Each number is 500 + 25 x the weight over its row's rms, rounded and kept within 0 to 999. Layers, rows and columns count from 0. Numbers have three digits each. The size before them is the row's rms in percent of the matrix's.

# up: layer 3 MLP up, 1024x256, rms 0.162, rows 467-519, columns 128-255
# down: layer 3 MLP down (transposed), 1024x256, rms 0.146, rows 467-518, columns 128-255
up467 105:482515490500528526472505494522494545512466458529519476522465500506518523502499522540486449542544467502438461530512500556575507545501499471504525513516499510501516496557522536469522477528492511510479520485492498534510478509503539518468501470513497529492463492504510503474485477507502522512516513501489504487531499529498492514464529517486525477458494494540465525504539488487447444473506
down467 108:480493500450464502532501474501518493479468530482511477489558475497468505487495467478525487452499524481483514530488528526530475480474482516493461456500509490500464510526429477508454506494455489496518470508477459526527512466461503523521512482495465474471484494548498490537475517515489495447499489481561476483494513445458464457503484491525504518480503509456516507537508509511509535520500
up468 098:466511518495479530516466499497508526474499510506528533464474508463474517496495522517482493507472523500512536514511480477538451525477495506503560484492476485521512479490433526543506544522472499539446522506506473487522537508505500485493546484489520474507503500463477491494487523517506460472510518496505465533491529507523506508506535490494521472535516515396475496521484511529476443556505
down468 094:493491511472506516514504504525519466506474493501458516469513473458521514511437510530496524434481495557526513474489489453494492493555529458506501439484516484494493475461490466502489531491492479496525472524487511467515501510548446486526474490539466492485461523507529528498472495478491477520491518497511536539532548516485521512481476477500542486508516444485507535491509465456458484490475
up469 089:477521496531497527488471496469564485462464520522557493465474537472539524536507484519505494476483534510489470567497522532496464484511530510452511496516531535485499522487508499489503531531493480480552484503497474493512486531518530507444517446490548473512507512468531499482549541495531503534490511458505503473510530461465511473494455501502496489473490460463491446484465479512490543449446
down469 094:517527515538516544493551471484436481543520514465482486520532456463476480493507522538503528488452480502440489459542515488515521518507539530494551492526522489513503475497480499501496470518481539528524492516471537510502489476488493488505528563500451532515493477481471540517490474522466523482505516509540526457498480503470479526499516514507515520560561489494495510469482533451523514518506
up470 094:529475550542523545524508498466447490484495430507518504507481487493485540528471537507561490449504482515499494474490513488481513518491462533520513515477546499505506492471477527515523488525497491499486477461505535487490491513501510480447503500561489518488513532522529501483561515508512502575437505470486517478528547492489529504484487450463532519533496504510483506490508507511474505488468
down470 088:501545442484487474468483500480513517510483546499499492444477530515531534463512468505489492533496499464503515511496487507496502455493527477498510489484521549504528450503518500495453528501532528480540489538528483464493510483474471543500514526473503485466498479456523545481455519467519517472520554515518533486487485505476502510518536507518503504453545463497504470477498517473493517520478
up471 101:509501501486526525501517504457511538535512500471519537553511505464505498516440501531492519507509540490474497517488490477518459499482504461471476539511531528489484488476479488463487490527503469518526537483496515505509482468463515487496518507469520507506479495525463531507519495467478470533501505467502468499474482539456536489507544492497504513546495484493484475468493495489451519551498
down471 106:480481454461514462486501508522538513485488465523488476545480503515464492505508468478514476475512530473534459485508531505514494482497521469529501495486492517466506478541536501500471545540474505523475472502513524483480494538490494504492538502505491487537514468507541525524493526522511512513468503500494537488470482514519530502493520552465536485481510494455533516498493525474504526452477
up472 094:502492502512500478485502497545492501477531525521513471500454483477493496529488543536491466480481519467488506511499467466514518512510510524508445506480429505502536490502523505500472484469474517526527518534553489519479495538490503498491542517496503488497537523504492448499463555481502465482477522516473528543494506542549480505477483457472492503499439489502491534524474502464489530472557
down472 092:466461463484500513484490516501533502510545497504532496498550505517495507500464538518501493542499495505468520518496510487469495529530497491465523520530558501470497464489498483529512523511501489445471523512522507512511501502469493529516524494436469512498510486486521528511496472497497540476477510528522478518547465503426535528514500556472493489517537492533497481555491546521498501487463
up473 108:488538490492489505483526490508514521486503482497492534498537498523507504490532494513471501496539478470428500490504508545500504531474497502504495500510495510538529540502489465486502491501482498543512491473480485517515503494535535537488512479475457520512468437492498515470507492526502508505529496519513481484452495505520486473458500455483499499493524508484482524496539472471499515487501
down473 108:502496498534504481528515493550490442492535481498535467480496476511501484514501566474519481512525517516501474471543485485504536466494498513521491514502515481529538501473496489532515502429485505466543531495505482486453518529509475496506462508495462503483519508491499498533483565504532483506514495472491485510467500462494515482511514494525524519476487475501522499508468492519500513513517
up474 105:469456508506441494520477484491472452459524463503486496529521522490512481495489491488509501493483567486477478483548508508491486520472519477508506500532523487550501416499542467481489532483501511522503517474481494501483505504523481441487529522472524500485460512493519517449517486487490502507520486499515491459528470490510536549494519446577498506495512523481472487501499477515524503504508
down474 107:547483494504506513514493516502483501530490475510499505523541464526499528451517495526527519533516475499525494507481454489504533481492480508552427505490521483517498514460500497487462531523496479485464526524510483498481473475498485495494500522494520469505471454492500504517504480461506497536500489483532504455440499532542497521478453517519476499547475543519477447478515478511521477500512
up475 102:504545510478506530504547476470486469468488525495486517510473506450494492494494538528522500564500474473497474505486498510475500472527544493491494497486534465500537497488519433522459520501532527490490474521481522500499514502496449497454457505494478501511529494476502495517564506493492508496455502477469509497521476502508532477527518507454499500484530480484505502492525516545488496525492
down475 100:518499495473481466537487500524510477489474478470511519472493505440515445470541543491462496549543429495520515493489530494515489471525509483489521469492506499462520485463487475529503490485500496488472478490460485509499506511470469500549494506511487506456458455509527486478518497506511512511492490470516577505502502539518499512494509518516507485510522493471541517511518492521518519493537
up476 100:490477490511507520501462524511486526506509539517477458496522481510512484510473529494503511543523530511506497488442530532514462464477483476505472545523520481512495505540461521502525518532508515501517458471516480487530477458533486520507495495480494500495481474507517520503516431508491534480483533497516530567456496508579481490507512489459474468510520540511543531430476508528453521482500
down476 105:500490539478461503460490524487476486500526514546530521470485481473523509508536493514531481511484516514517526446495448456507530439544510495480478506478537522481543469519484447512490483476501497472499502521515470491489515500493544534521505495531518453517504524479481546511491546451494501523554462539536466464552462514432517517509506493497501520474505515480488499476518497504503492487498
up477 103:476530535514486477519490506501515454498502472485491497508511507493451485543478483529476485495504477474450500469477498480543498495477546534515473502553495504477511544522531491529491536521516472522516480512526520475522504489458486492486481492499460508498490490472518536457505508489478516516470493498519480492484486552482475537477513483537487497526525548481510504484442499494488498543498
down477 102:526446488525500521476512509515488515462509496501479474490471496511541510507499523498471488459489445527478493468448512494490486463471494477554481538517480509463454479524470491516465494510528456499464505507504448524489472508524470509553475491500517491477569497531479512466462505497517510473541507492486514496499460511492510485519490516539446543499475535517507502526497491530506497468516
up478 092:503466474495468527503518538464501503482462490508475435518506476519499490493533432509492523445493499500476483508502456473525485463541470478544489537510514514509465461557496532474534522521489510519455502542529556507535470522495509521479512519497501508485484514520504515457484500451484500548490454506498499468536501507506469498509505515509442517501504503479497481479479530467552477536479
down478 094:475504510493494509506487476536516476542519507531505524534471493517516471532514528496501471524488459473506510523554549560514463488505508509472558489528511476503482505477526493475484480488495532493548497474479464521523533475480484486484536498506515489497545502538496484483495517548509536519506510524513494509477507493480552504490525514473543510540467545483490479514505487485478565521559
up479 103:501497485484500445570512558505500463494503389456493496500562479504447472486519519525531510524506556472490488490472488518506470504483501500551482485489526510466500530519523509499521514498457515462530523539510522494523534542513522486521485518490517501513495489509501479555532527509487527548437448494515509503562525513490526500514484543525494498509506466517492477505468503495461481564500
down479 103:479503508502532544481473531455537491502520499477466512510470508439503470511517462478453470481493505537492513547499478468490524546513533505509507498511519509469485500514486495505477533506500536510454460518467482520534528485458540481489458470515497450519484512524453500505507494473447501467510514473492528523482513502470544494515478452525543489499480458533519542500514448477511480492536
up480 102:559539474482515503525481495525509525492518498512478499526507525521499506502531472463506515505475496524513511532506495502499509515459503462468437483537444488479523545504472483520528489482463541552501505499509537535524515519470529519522476482523526506486511514515463490521542512528499486485458510498493480456477516492468487476456580528454490503483493536486528493489480483502493544460500
down480 097:514531494500491524494503545524462500524497496493495507527517523519473481502475546542504493490509521465505541501475517478473461516501539519480506491485547545474505504456449504545488534535468537505557451524502544494481503474538496484498501484502504531542478441488518489522496446498461512516505493508522537479478515548457518487498492530444518489467499527521510524526534561476500480509507
up481 098:507490491508506490511536469502541510440486476462498534480542484506467509549486471468488509459510504483461519528481550482464450486569529492504482515509481518479505531547471454494489510485502500490513520516502524492483520495504525521488477529462494480528526533483483452492498497503499445514522495500516547482506559534488535507535502537499489497495458490498514470533535510519468486490515
down481 097:490529504471507493533479507527500538485510505445503517517513479495537482513530515504510505530477508531485479505473539486493493531469480503502509484471510523497519482540514502539482494481502520527504466477450514487509543449516529492453517501532538511486490478535482515486474517524486485520460490480510525490465495538488506445543457546533494485457541540496484499449507535490502494520501
up482 110:463484462484481512493569499512549481543494493505480450501495483541504476482530496498488500492493473504489504465540490478501495504491553482485504457525488518479526515458533497554482494506525471491515520565481506495504505498529484463479554490533498497520487456454443556500509458472503546482494516515495483473498530463557489515494515528521491517490459469528506483498483492486545548477455
down482 109:504499508495505539512496498494469499496483493495528537494508533474537498506474511545487512526491525506542546468500499507470487491509562520544482477514489524510536501504467466530500496604483493499510516509505483501521509480497523493469500505515466507521469525487521505526520537469522455502436479561530514467516498480519521495500432497519535514455516519506439486482501515484495467503514
up483 095:539486477521510493504483513527492479455494484458515483529527466476464515460480484480522530520524527499466500502515476508498483541495454449543451504483502511453486491559490552487472481466457496454511512526476508529499499522487501485480485511502503510524533499485487478545520507487482524534490488444497505474498473472523511518464507511487510512530504514493493526476497488496501533525515
down483 093:461477487496520451430506482548501497526469534494491548473465548537481495525542453529525496506488493478524480479476526490507485511491482477524502492491495498507494471501506496506532518516526495526481514506514544514506506507532495479511510493509527479511516519484512525497481522501477473483516483515493504473538493465479477506511528475526438506532485508504494510492496490547521514484489
up484 105:528481492489491572464474446511531486493487479533513465495509509508524497507507513499497478524490551480558489509507478497531501577499458416530488521520525503530510488492464489561507529467482512498460530481509533486541503520502483477520522494467451493526504537482477543497448492506441508543471510504470518509505496543519490502525472495481499514523522464469524501560481485477533506465519
down484 104:498483524486490528474511513484520490485496491516484510543519471549522476511512459512510480488495535494528473471514525478501484510517517498454532488548484481433483510503530520488531536552529500541522494480486451510536586530525517541456501514487489523479487481519541501481524474497524511511460493468504496483503524508510468472532487536465537488492476490457496497497526519458499540512518
up485 103:484504498518494552465509469493480500506507533475545547480516477479505514482524510480500523513489472495512442437505475514470489492475508514460475474508502545470496531513503541527524529495481512496483463551513531473475495495508507538560521518507523507495489503473484500479483487493526456493479500417502500466487518507513501452529491502463488539527517511534505499494447506502499484489500
down485 105:539500517491491484533488518516513512537489521500491506487514487463473502453512489464510499521466512532546538490477451527528502482509527511493550519562509504546490532567513476513529477459518507474508489469488472505473468449508526533476508480460557523492527553493471553506496511524443507491457463523498473543530522525479499531500485496530528489519520448481521500507490469507497504447494
up486 100:452461494515515528544525496500518503452504510531522499489466489454496509512471541497511517458500482437535513509490490482473479514495486484470537490487504536537509514494540502513480497518530434497463488479506472518556522508514510494508452490504476557478506468487518532484460449510495500519489539496464490499535488476476511514498501522479475471512508470478479515546519513502455520471485
down486 101:489489513522516440454436535511547498543500492475494492519540529479504513485497464534505526525465472498479499511477503447519508484493524502500493505517556494514510506433481545480463551486522523529487465529460506498483515481505439521488524502514527499465477540518485513479543536483514488523476509464469476472469508500493505492526532490473462503484493513477494484499510482481515529506500
up487 098:473496477522485450533477453478489491496483455559512469537525489493482518474526492423525508489489510504511500476481502550496509503509495533484467507517501515519499555514461498527472502506510484490467495485502548532525505465500523491509512508499507470505487504465508539470522514519483479470488464481529477494484545514468468521479552496468507478520530504484468487476499513514489503500522
down487 100:478480470483490469481446516550497533482509488480531508424480480506504469496500536538476451512491491500530541527533487495480466495486524530526488462481521503533520505528490494512520543495494533553524503493515480463472522545470507465520470504491479533510492502499522505531506488484527524529483490500506502489537496511470488480559486483520527529515495510497515487518521531497505475477485
up488 104:482515557528508523501450508544494442469465495527543507499535517464532484487487499515489501499515509495516537504503497485500474505456483496564480488523500517474481520571524506523539472476499491499484486507527500521473455516529494511526473452470480521499487475534537479442512483519520494467468513503488507504503551505471497527533508506426462449488520548499520493539491498497512494505512
down488 098:484509481453507515530483541461489546521467532445479500567478492459486503543518474470428509513492538505440493480493512505479504497492493548506544491449465507495555495472475481511513479481484510508470497531461519492450482483524520510486547506517551504518524501504485506501472508525461540500491553495488470548514468464497493506475547486510509511473498543508532521501497499481511516484496
up489 099:493490504470491477520495530452466498529508490487485506473535507547474518504455493509500493463501536466497495507534535537510503479557472444489512465491490489490473497488501505494512475498479506487517452522493509537501512498466509490475497499506485468476525473516508481473486469522487502503441505488523487522528528523551498544468538506509536474527441486484547475519536455510504486472503
down489 097:515519502483500523545503501507510513513523515498501502479489486541572523446541532513491487484535553462513502482487461512493523509488485482545504524524514559487550494464478505474459512502480494532487552534486496456539467504462515541501498478515470536512577499488477504521535474478515466525502514553479494478515488465458554479496514501505510503488497521500456495507481509503453496487526
up490 093:517466502494514511468513469512500485485482473471470466535484503485464515494532516540486494522548529480524506523473521493500471477449501516526534480439522514510485503520483520462475453489485502512494520540566496486490488487473539469517514497488459528528529480562506526511475481508484530538511519487492474494519502501474494503486497490502528505504517484524478462498500459489519522472473
down490 083:527521529503460488512488535461462516495558526536491503504524451544527440486537535478482493439515481496503475509512458483495493463501509491518464515556453532531491503492507489496483499500476496519548492500455471491456504465496486496474521506524491498522462552481480537540543537489496468512503480533503513462502519518484479535513502517520480496520441484484494513451493462518504487527512
up491 093:509507523520508516478526533526467504479432499491510523512465478473482497483550455497500444526522490506506508493528490474466494530536468521527506517559464504524537498458441526535521504519499507515496501503508541477535515517486461530483483533510492478450509518517539501473488491514496474447461475446471555509451504481525492500535487477494533491506491521556474467472520512533494488507490
down491 090:504514486532494478519530515422586508491535482480451479468469535516496467485508477507522517490516495492505500498517504480505510495478516524474460520476476509531472488491519540481511535531542495451546518466504527540499522450478480490479484495499537440563525497502496516513496506473518530518522523498581500494491506541531451486516474463488488495470482500526484505515525488499522513486543
up492 105:532490497531526480517484517511513508492506494505495499469495512483468525476505484501519508531541506473484525497499503505490501511537493500513542496485466515537495528497491477493532472486497517484478539504477495512472458472496506510510479532531485486472470491536501524465523488523463495493498490506466481478479498524505505549549500497488499477503523529436447516419500480492513530500496
down492 105:517512483498533488459467506525515467513441524513505488520553473517524491485463471512549527530507477533492539472504495478521473534523495493485463474500475515485500520528463458514523491533501503506473483513568467503514511508527496515502480466491468461523535502519494463496477517467575487513507484514534486434505521487501490467516462500509489544494471454526497456506523511513522468515498
up493 071:512489571490499457476452485478471493467506515521469494515500493527508481492503500485506448480526492479543506535512464520480540505480526497516500512521503484473485499501456483469467497508508468467462467548495491516473479491500487500518496456507516514503526484452513487489454502536495529507520480531498529506501467472513481503483493493488482527496416472469460476484521511485494489450449
down493 076:490492475473509529525514481523527524449489505474510514469502509485490535498471471563499538491435513452506546495495525495496477485410523471484513502518491491506516519473540539507507519486465498464523545446537492526506492556485499467511493498504495504551516486478486534542539507474507480493493490501521463499504514534528486506486480486498508456459525493500491484485448463493492510541512
up494 100:500488428529513493510494482531506544483556518485459479495521452546514528528473494523520498532472502470533542497501512517484485526444523484477526536482476497457516512528526452475506497485523469510520525523478507531473568491486490517513543515463504509464506518483562486490513502496458522521505511490501494475491457470524488526497519548515539459509526514497491491518488463540520497541531
down494 101:436533498502524486482504543491502501462484465488526513481522528541468471501519516457471497477547465495453506470499510496507543453474514518496458452514509482508505515476501484495490478537500531489489458480519497513500509493555514494516463510502468514505544563503514544462475439476510513478495513515544462549551512498514502462522502509497485488479454491512478476509491512484517528479505
up495 101:533462509494473494450494513553471489520512454506487482489502498548485500496479513507528475505518542525486516471483499509518475552482475472509500526527482522488490501536439506488510504531449525529502481517464505477481512496495542518525467492526479585522500508533502407545469480535533496487448479496489480508473453467473509496494512471507505533464520458504519500500471532519483486493498
down495 106:502434506480493541470481489552503531532498496514494519534484512542471490501495521509475507512467512450516503490491503469525492566519474520531523496525474522502503496482465478487535488503522511427499500501476530494473508460497471496520469499507466480516478521508508504530484504479523500472498490517496504516498518508482520558544513550486475478516520450502516499508479549543458478480504
up496 100:492472478500553497536522518486508500481516517485472507533473486475503472486500528529486463497516514520493503506520518490525451472502436487496469533499531505489489477493526481509502517469514522507512462490507483529470501490492519538503510509466488503493505492536528526502479497530481543507501488466506524477533518498549483522445518498487524476490547487503547507467476459518472534450501
down496 099:504540521472472506471517482487452546482519516489511483481533478482494491417510517456446509499474566525541504498518491536496511523502489506501573493466533511508499505493499460484480489449496515442522491489492507462490509501464475467475468488500518489521550509494513533463501494544502506497540512512481490499501488528492524474498466518527507498485522492507498494506486494519501502516471
up497 104:478495511459486528502508498516470501449504545500513538539517459530511477463512566499436480508527521511478467503513493487491457514488500527444442532456486511499492509491499518522487497494498497422439520534525501531499500493531519481458436453523511565497495484471490485502541507493533484523497506508505438497564475492497515523508500463512489489501537493508447532491483524531463529479517
down497 106:503511508493512513516470558458498503511479493515484480467477561422528507509453463510509482498495485527578543517498520518506503511509507476494503498477473501505489468487502512510545457534507535538493523503472532505490486490507443481472531469469499461536445542517462495523457521502488514476514502484555526478499495469505491499507498485474505520538503486521543483523492473537523505489494
up498 102:473475523475513494481471516502485499490450522483473470521438457468453484495515506552496500479496511522471515480515504491557481482480494529483459499469441490465524502481495483487531464443496503470526523542532491537523484470525532489518480510488432508500494501510522546477520474504535496485495512456557496497482499470498520524521525507585483488493522517495502536531515521534481497486485
down498 101:483539464527490474535500520512487499543527526524509512521483557481518518498547488478500553526493488487488497483529490555515483495477506496522505483493475476515529488524515537461526491460503503478519511439478498505480488489463498474485524541509549534484476524468499523508503510555467498525517511516503506482458471512515506473531472515458491528521495518535517497535439495517503427506522
up499 094:488482493504460493460494486509505471487491521522454478525499483509493503530519501496518558505459454503505525454479537502488478521478474475467554499508512500526527489458510537571485528485480467518471520529489509510517488507508498469507521460523517534488467474572521493501493503522517502478509531514450460487503498508528531510512487429496483483473479504521448483503485540499505532484508
down499 089:494517497526489468461488505487511540525505523466539452530484510479468462451500481503452509488507452486515497523508516425509502485487499543482515487509551505491474507473520481448498525496455526497506465503485480455482501477492553554500451534510526534494535517511494535528520504508501493461503497489545508498527523465480477494465502503489538496487516497443493522507535428524466483483521
up500 100:486448507497507509547481460526499497525525542503473503460497533501480530506531515483542534521486502503487497466510508472515518482489519507507490542477515496517507498504511483509461515482502482489484535522475525493498488519533530462496501508556525526468502473570525459492512483513498507516483499538504526505473503480469511507470497498523466467470433479477501520531552512513524490510480
down500 102:506482486540469463488506479478513506512489508495487581497515487488521436504487493487482507505511479511511488466504493528481461522537488464512509494481496504503524514502546554476532493510473473480482501494472522583478507489507493482465486486486485485572516496508539535462486475505500471520504539499536471499489507487515519515506454494510507487468504534521529516461435483493519544489515
up501 100:478482493568489508505490545466517531500419474472508501485519487488515483536457475513514511516544580484424527516434510514497539474467490484521508478547505485477485521478487476483497490435506509490453534497479530481509506491512476516504534464496516489483522493514497541487508447517507490496489523464481501485511522499480522529505475473535494439495485475495473495521486524546474461510542
down501 100:558508512540509467538490456456520479493491533518485480473458525525527527491529480486539479498537506543512498504465491496502530480512495523477463485462486514496468487491495488501482454500480501542509500489530489465533508480522506474508493525519507531565495515512488529551506530470510490487501443527500506495503487489508485471489517505500545481514525562493495510459470486535549519545490
up502 108:508436516543536563492513489515524497524507520487489508475475530518526478502503502518479448516490502439547472494522493517500493534467488540438493470472505530483525530494504470511504484506509528441508432525480518512515497489535509511521509528491479506491474467487510470504502543520516480506502521505516491481527504454513466512492545525517502532491537479510489508516558509497469494484524
down502 110:511474523507473498519506477460457532486510482523492458511475485478478482501484543500484491486498498505476545543509501525497528503527533552488473486539496473498454505495501514510517513492456511536505500445499505510504494489494510455480481498480514475532528541472502521478537494526519499486510477518495513508465472487496478493509488504535542530544527484471571518471461458503484460497517
up503 097:504469504492536529522477510480510531554523495529530517486474471548490515556523516508536510495457463533484467514472466521491445535496520498489479502458492453512527502524508484489512503488443489502495522516481529476464490487490481471497475503508483503498507486525468530524526491460533466470484462481503497506511530450499460492501506518496499505514472478478557474521468468489484506511499
down503 089:509485548490445540493479499519505516496529498523516509507518467487496478476493501476462498507513519496504512486550493529506505492497460501489459539552482528507486492451500491501544456511493512510527480511519451486513477491527496521485543533579451518518494469445527473525432546529449468516498536532488497460505510492498528491515496458501510515518515488514501517481493549503480479531481
up504 099:489508506495508440483492491468530481443519497496501541505487533493500564518437493529512472517498495532525465516519463453513451528529463478490525518485532493532477528509508535462463509508456536495544524512431492488538558504496520506504449503456481524438512508491504516436505489484510483502500484512517527487525518528470489498556446492523511536488483529468512510518477503510480472497512
down504 101:533483480494508508508513537466453538519496497467502518471523488503484478519503512490485441485538512489517506493437478470522468487527499512513511516537543510471480536534491545527519536498481531472498490513442500494470518462491462511519509505488493523472534486464462499511475538531515531545531516492519464513483468492484501468456499528512489464500500452536506493511449477514503516513509
up505 098:512503577505483491469473483518510502511516474514520492507459547472554502486528496431522551442490559502528481521496527506490506511519529498466515503492486460485524516504470477461497527536511526543506508513488487498499507505492511450449498508502489522480555495488499496500516510515503511492499451501464507489485493505519502485491556480520500524520518506508500505537501482452526538492513
down505 100:480510512517485505484500555521489493493514507462461524474533502527468506515494517529510494527474479461503498544510432506546486529473483509519501532478511538509474496488504457535517510470485524511512531472502474478486481502444491549535527501526488490502499487512510513545521478513541466472510528541546524514476505524496477526497470539451508461497489530483514518486503525528497488502511
up506 105:490499473472517532537496496549539512501482482521486498450467457480491486485519512527506508509544494463479486502486551508478503501505509486470511507523499516503505509533505467512557484472479495536509453550513527472511508441450506492481489515511500510526454469519524457508518492542481525502542565566441511511481486458512501509516481495482505449484454527526493524507549508515521520543537
down506 106:462465507483543490553507491505484523503501493470485514565467511477487466501519511490473513464503543486459493519504453497495520506507472521484512464487516484464464472517483537483464502546523442522492473468479529479530486530457446516511516468518495453498490498457493530536497511500485452523526511501478489496535531471533498516453522516481503480492512485476546538468470499551497531484520
up507 097:449502476528504463485479555499485531521507510552489462471473482522510494487492501452479510502482491490517480468518469526487500527468538493532501560482507492450481481489527518554499488487521531493470480489486466536518495444522506475507508493497465504511494521513502446496480497519527512495527493486481496462516521450529516464489512494440467515507509504483502461493483502522527490446459
down507 100:479482530498492488502495495489485480486488523538501529508534499493472491516508455480541502532513502471494484465470521523510546534497473486510481456486502491542507529497433496536507525510477504516501510485493521505471550505439555523505480497460468524506475485497506441499546535492525476493522504503474485501494465513485476508476535479533516544511522516508497519443505499475486510538489
up508 101:516422516456483524512499459471509466520483519541537523477507508498508512531537473515532484503501508496478504493442484432530452535489527473511454483488490504500512491479495510556527532463499505516495525521497488466502491528475499505507538513460509537482482484478498512473476508492503529505506479504502506467538448485508520516518434461454532477474519443484486478491497520520468522525485
down508 089:483548488476510495500514461515510498495505512476543511492539465486486476494488482494530499472523491477448509521487485503490529526501464509459509437453453447458530518505491504490507483531471502497516483502493524495484484492486504498513501521542493481505449500531527512473509518505457464466450505489514499518478506541485458501478548507510505523473459506469512478466524505481494504462506
up509 105:509476440511519541489477485503536513543506480474497504501530513545481524493517523458477518473493487497542469516511516506503477455481509481478492498527500520509500447469459504447495492473499476481491484520535515486530493440527545472509480465504477463522489520528554517499491483466537470471499503453505532471517483518479528491496506508503471535517498467479508487504515473510516472504536
down509 102:501536474502480466462514473501535493454514519509508507494492510503503520496482527536539476511490507521492516454518504552494520489528501510531493486520528416500460523476477509523538494515543520524531481470515478541465478480492460491525519515496511516507508485457517503481521514490498527519552467546506510482519470496466470509520503509499501465532463536514527503505477522454480522500495
up510 099:491504512526508490536483522471524479500487496470484552500485481514472494467531481485486478472460490498485511494490499523501494553485516533521469492528461520479498529474499494451465512512480511466528511483519502476530500491510533465507497537507454455502476499501483462514492540473514516484513466527540512490482503511519547521505523432522502526486448473489501522478483476514531520504486
down510 098:492544476526482528516503493520493530499485482564515454499524487455566490510503490505499550506495500504493534539492499473510538474535538519485489493511510497527458498477488527511524483470512506503463478496447504514528476454499484518501495468492503506501505489510549495453510512487525486494453511486478476503479492522514530479505472535516502489499498481492496485534503466486509485502486
up511 107:474510529440461500513512528499497554498471495469478514521498512521511476519486475509519512504483513519485474489546516516423511496564502544479526463518502481475472477484511521513492515478507502523494492494541492476525522504469538507495505483527520534538502523516532514511489479498500488499480492533487469476468470486464500516484549508522538510510491510479546481524512485486474502491472
down511 114:457511490485469487513480545501522550523498478477493463503506507497504494499492479483481516477552512527518521442487478505527516491490488512453499479528462520480466534513515524528519466507522508516487462510512502503501474504504506496493534508533485444498510476509505541546467514493452478473528517487510494543528468499484529532449535474509500451493510499508508544508499506493496512508512
up512 105:545533501543485522482480512487488534487508482490538515473461449543463485498495530567457534474472503471486520502538488520466478520503543483499523448499455459492478493534494518534453487490506517489521507480537522498459479463525507473499517506452494522485519488511511517485514496509509556530460489508513503490493488478507487444525520544537466474459452518495535491514510497489525500485486
down512 104:497490501448479517481515508513555495501508496498460485487507506516509490542525497521510503485502453531504492501506473483494517530465493514531526445484488480536511488517536481458504555508475477485491527474486491514529525523498460478469479492580505503490498477514519411527478482516482479502461531507479559518471484488504470510509477489538508522503508508495511481517502511478474503489527
up513 096:463492500519470542490493493497504498495524539469478524532472529487512525541490530482488453521478506528504516502517461512509510467518499497493547533516468492531508508504520499503530522492510540481467495507518521510485499521439497523522489493490488493444440471511498498477499475514527497545501519487461475510510455520515498521528500525517446484485501488493492500484485534498487476446476
down513 101:549528498470453466543434521546521504464484499503519420527488482476523494496514483494519509504551508482458516489498513465550496502504491521491510513497484472499443489474487532436501501497489450524507517496508499462522508496526499462486487461507515501480523518562427511510475541514488491520527505474503500473485492493485452462515487515492520513523512502512514519473514449507548548473527
up514 100:462558480512447522494482498487525455533539490515491473487441490461494519449540502506444485456501522487516533504519516508524505490502472479514497520455487526547488497513521514445501470446481508515511516450472449465526457507486512500504534518492505501495475493470529538526474535466516488510501511499466487472491503504497499474527543514509484503526457507484490508509494441494528491516517
down514 102:495513504526552508488495533490515491471525498472468533513475480492469527454498501503526475500515535521500493440482517487494461462491504503482553472497495499499486501469489474455477528451481497495508506475534534475519483445491485533478528490502486532512502518536514504530525526505519484430507502505511533482485489483496481449507465472555523509477489500487475488479532548532469504552492
up515 112:518452546549470525491486514524536474494437526501459525528498518482473457506549481478537535530469532499522500486462487474537463494485532470492520519467513466521505512468532504475476498478518475463506519530520522507463472500460498523523542487467513513506504504478515494492472486511503521505514517513493461527530496484518498503488457504549522513488546493517484529508468490498537525510572
down515 104:483487479439488499524479525510479497504501490502494475542508487513489514515526509475491501477498556525523516534512492503498502459533551521510512512527509476496461512463491546513506471466467536485463475467492525520526509493499502549512515491511516508511483530539570515512534450505467516497527521483492498479488488495508545480489464482518495579494503485470525496523525478510544547517533
up516 098:527476512532493491452464467498510510489532513454504476506488514503510503503488478495484506477532495524492464475480474471521486514540516529537483504517546437517508538483467468454516484462483459518486508537495493483494490500482534505476475514483478480444458518507493489517536527507512493509538463486495512490469479494483496469495487515487496521468508513485486510523551470495507487489502
down516 101:499511494465494483524527525518527460490489498513491521509499481479498528491536507501533480559467532542520498486523540521488536481495490460469516516494484508525505476482504542449519470518526529465490498517495511455494499493512493460515539510517482480504472492502524525497500437425484506527534535522500515501513488482487506509522479508520465523508493506524540444476464510487505555543523
up517 100:537518494457508436460501531513505471503480480521522449462513498492494507513523502483532494552500517498519469497498497503452545524495518512510523482466514468524459543502532469509472473491513506486529491473572507487491537503513542508506504467484554501521517521503495491494503506471477477510492495486484486511526511495499492504483513513551481520521502463444439492497489538489505491538524
down517 100:488505449515510523495511503491481485539476507511503479469525506470509520490467515498479561522494508512468523492504504448528462465470485511509504488536469511440514499526472496508501490497499504498464522507500502483501475466537463516463513513462488494498495491510527533536581524504513481491468520491457485490511480502489469521520546461513498507511444483516516512484486530498521509536459
up518 106:492506520520477516504493517432518515526460454486506484504512520508502433540463521492513498522463489494493491521459509498498488521466479454474539534515535533485521497465517504480473487468479479486486481519498479473500527537535515488487505523535509523475438530536462527524515500465492477512494472506482495500492509489466507470475506501482518556499503521506490488536498521551510517496502
down518 100:498511500471518533480500471544482507493550539445523525489491490515480500500492505502495497477516539476526513493560451476465499481542524501504527519509466487473514473475500484541507466524520522494502501520540529485487501466503474486500521488502478489501500522498552498545522487463459496450477526500566479481507466500527527555471508495530527463521492520521479482508505515532458526569489
up519 095:525487512563536503518507478507482502530502486515531465509506509480458468482457488531482511482465500468469527524541478483508494489496500522520482494550525548519528492493484508534522490494435459510513505453498487482516458527557528488500505510510451529478494500481481515536522493501485516472513516478483491461542539496491481491475481511484515506493511470491503549490477508512512481479495